{
  "num_key_value_heads": 4,
  "bias": "none",
  "init_std_down": 0.0064,
  "beta2": 0.99,
  "decay_fraction": 0.647
}
Each number is 200 + 30 x the weight over its row's rms, rounded and kept within 0 to 999. Layers, rows and columns count from 0. The size before them is the row's rms in percent of the matrix's.

# gate: layer 3 MLP gate, 512x128, rms 0.182, rows 414-420, columns 0-63
# up: layer 3 MLP up, 512x128, rms 0.171, rows 414-420, columns 0-63
# down: layer 3 MLP down (transposed), 512x128, rms 0.146, rows 414-420, columns 0-63
gate414,099,187,208,201,213,180,218,202,167,220,256,228,207,140,194,250,235,261,191,206,123,173,212,180,168,185,190,252,224,177,221,208,215,232,189,227,184,212,243,201,197,187,227,177,192,148,186,186,202,243,224,201,179,188,249,165,196,248,214,221,214,200,180,176,207
up414,093,251,229,224,267,210,199,164,196,182,167,134,201,203,229,242,155,157,181,210,172,214,167,226,217,193,225,192,222,234,248,225,181,193,247,225,209,233,134,191,243,182,226,191,141,133,214,157,168,186,221,173,210,216,224,226,196,215,218,159,168,242,159,200,215
down414,106,226,140,218,204,218,221,233,215,221,192,227,230,173,200,264,223,243,214,207,174,162,204,193,191,195,227,175,214,168,137,209,217,235,197,197,243,246,189,203,227,207,155,173,157,204,231,209,209,226,158,185,209,186,218,246,165,155,254,227,162,266,190,226,209
gate415,112,193,170,218,236,186,155,206,244,228,158,219,226,225,240,231,172,179,145,177,155,157,205,273,225,195,181,123,203,176,155,183,228,172,219,179,223,158,156,148,212,192,213,209,184,173,146,196,179,198,137,246,187,165,161,206,227,179,178,190,210,183,181,197,184
up415,115,191,235,213,217,197,204,188,183,182,214,219,213,197,241,206,169,141,255,226,203,193,147,190,210,216,156,140,210,199,194,157,166,199,219,205,227,182,187,221,209,190,250,162,252,205,189,217,156,181,167,231,225,194,174,265,178,193,191,190,180,135,212,220,242
down415,108,213,145,243,208,208,187,217,187,233,227,212,204,217,183,205,166,184,187,209,243,209,235,234,188,202,232,242,225,231,240,224,246,172,229,208,185,170,198,238,171,199,216,173,168,230,135,198,207,219,199,149,164,222,201,152,165,185,230,137,147,223,225,212,208
gate416,107,185,238,190,232,212,214,192,210,234,170,222,182,221,182,164,268,249,127,228,211,149,180,203,213,167,234,226,222,163,156,191,188,218,201,247,225,243,264,181,215,185,185,200,172,233,201,189,197,190,200,213,215,162,185,237,178,178,201,192,118,240,241,199,244
up416,099,222,238,230,203,280,167,177,206,253,184,196,154,196,192,143,214,175,220,198,192,229,182,190,205,156,234,220,243,168,177,158,265,219,132,217,206,171,226,125,186,214,217,186,156,220,226,200,189,203,259,237,217,178,153,195,186,168,232,166,162,232,202,173,177
down416,102,254,199,207,249,225,233,181,181,267,210,199,182,181,206,203,177,169,205,188,221,222,150,220,174,175,205,232,195,283,197,166,197,139,190,195,181,171,261,183,184,227,212,177,199,219,184,216,234,186,231,151,161,219,211,164,180,225,250,233,191,167,216,206,183
gate417,097,247,200,189,220,193,172,156,268,170,174,214,199,174,258,197,178,191,207,171,220,210,228,184,167,237,212,198,198,234,232,223,217,237,256,216,151,212,200,189,219,217,198,199,215,192,222,254,213,158,214,180,223,182,235,210,179,199,211,216,187,183,236,187,259
up417,096,221,188,242,224,160,165,227,239,163,166,160,212,251,174,236,192,212,195,174,174,244,135,231,111,233,201,258,198,191,180,246,184,210,233,192,212,215,202,206,237,194,204,250,178,191,220,223,201,166,209,193,187,232,182,157,199,233,200,186,189,205,225,169,189
down417,099,221,177,173,260,217,220,227,240,191,267,221,178,244,209,156,218,180,215,202,193,155,230,176,209,182,184,171,180,246,223,187,213,147,132,171,216,181,182,202,93,172,195,213,208,133,197,195,159,203,195,220,208,176,212,219,221,220,196,198,137,226,227,150,198
gate418,098,178,212,181,207,201,181,197,170,193,258,187,231,217,224,257,231,185,203,181,202,207,152,208,241,205,207,186,198,185,174,232,194,230,214,198,205,189,238,120,214,164,200,213,211,223,195,226,213,192,205,180,187,213,186,177,223,281,208,216,226,209,185,193,219
up418,096,174,201,201,173,197,228,174,234,155,150,169,165,166,215,174,217,174,170,197,211,194,197,210,191,224,216,168,214,173,185,220,204,214,196,180,209,168,245,198,228,223,225,178,217,213,226,224,189,169,232,202,118,215,226,171,231,235,208,205,258,149,237,203,215
down418,097,270,179,191,267,181,223,162,193,230,256,226,210,189,146,157,209,207,176,224,153,206,211,147,218,169,193,183,217,220,212,238,223,221,188,230,187,223,202,243,227,201,245,228,193,137,187,193,214,220,189,241,190,265,176,249,252,212,197,179,178,168,187,220,176
gate419,102,146,224,231,227,137,244,193,210,197,193,208,209,222,217,195,211,250,198,173,200,189,222,181,205,211,207,186,238,184,202,147,177,162,207,159,163,155,204,270,261,220,164,208,243,190,203,210,222,190,164,225,191,131,180,237,222,187,207,161,252,197,186,243,219
up419,094,259,167,212,191,244,201,173,194,211,230,225,211,201,185,183,150,199,215,192,218,185,161,196,203,182,174,172,213,185,180,175,185,189,208,156,227,205,223,227,142,213,198,212,241,234,214,207,229,263,246,150,171,231,217,192,178,203,131,195,239,186,181,228,239
down419,091,130,188,208,202,192,216,229,167,182,231,162,159,191,193,195,228,218,183,188,190,191,204,196,201,142,179,241,199,148,196,187,219,180,139,218,155,233,254,257,152,228,160,178,224,176,158,192,234,200,213,185,228,180,204,174,198,255,200,217,237,166,215,212,192
gate420,101,186,230,265,218,216,193,214,214,167,219,158,205,160,241,265,160,161,191,238,214,208,172,216,163,217,214,200,253,198,132,188,207,219,236,210,208,158,174,181,220,165,238,251,201,212,206,214,258,209,209,217,176,164,240,193,185,179,169,151,234,200,218,222,172
up420,105,241,186,227,218,176,157,159,230,181,214,207,245,253,188,218,203,220,202,195,233,185,143,210,183,198,209,245,218,152,206,192,215,204,199,202,149,194,154,201,165,182,186,180,185,139,160,194,186,181,187,153,188,173,225,204,264,208,177,177,210,245,225,199,187
down420,100,179,191,224,199,218,184,219,212,218,252,247,202,205,197,170,219,184,198,257,221,206,184,194,153,251,217,186,229,195,218,217,228,184,144,200,219,172,229,212,198,246,233,219,180,177,150,194,261,237,182,201,235,256,201,173,162,212,227,164,212,205,192,197,244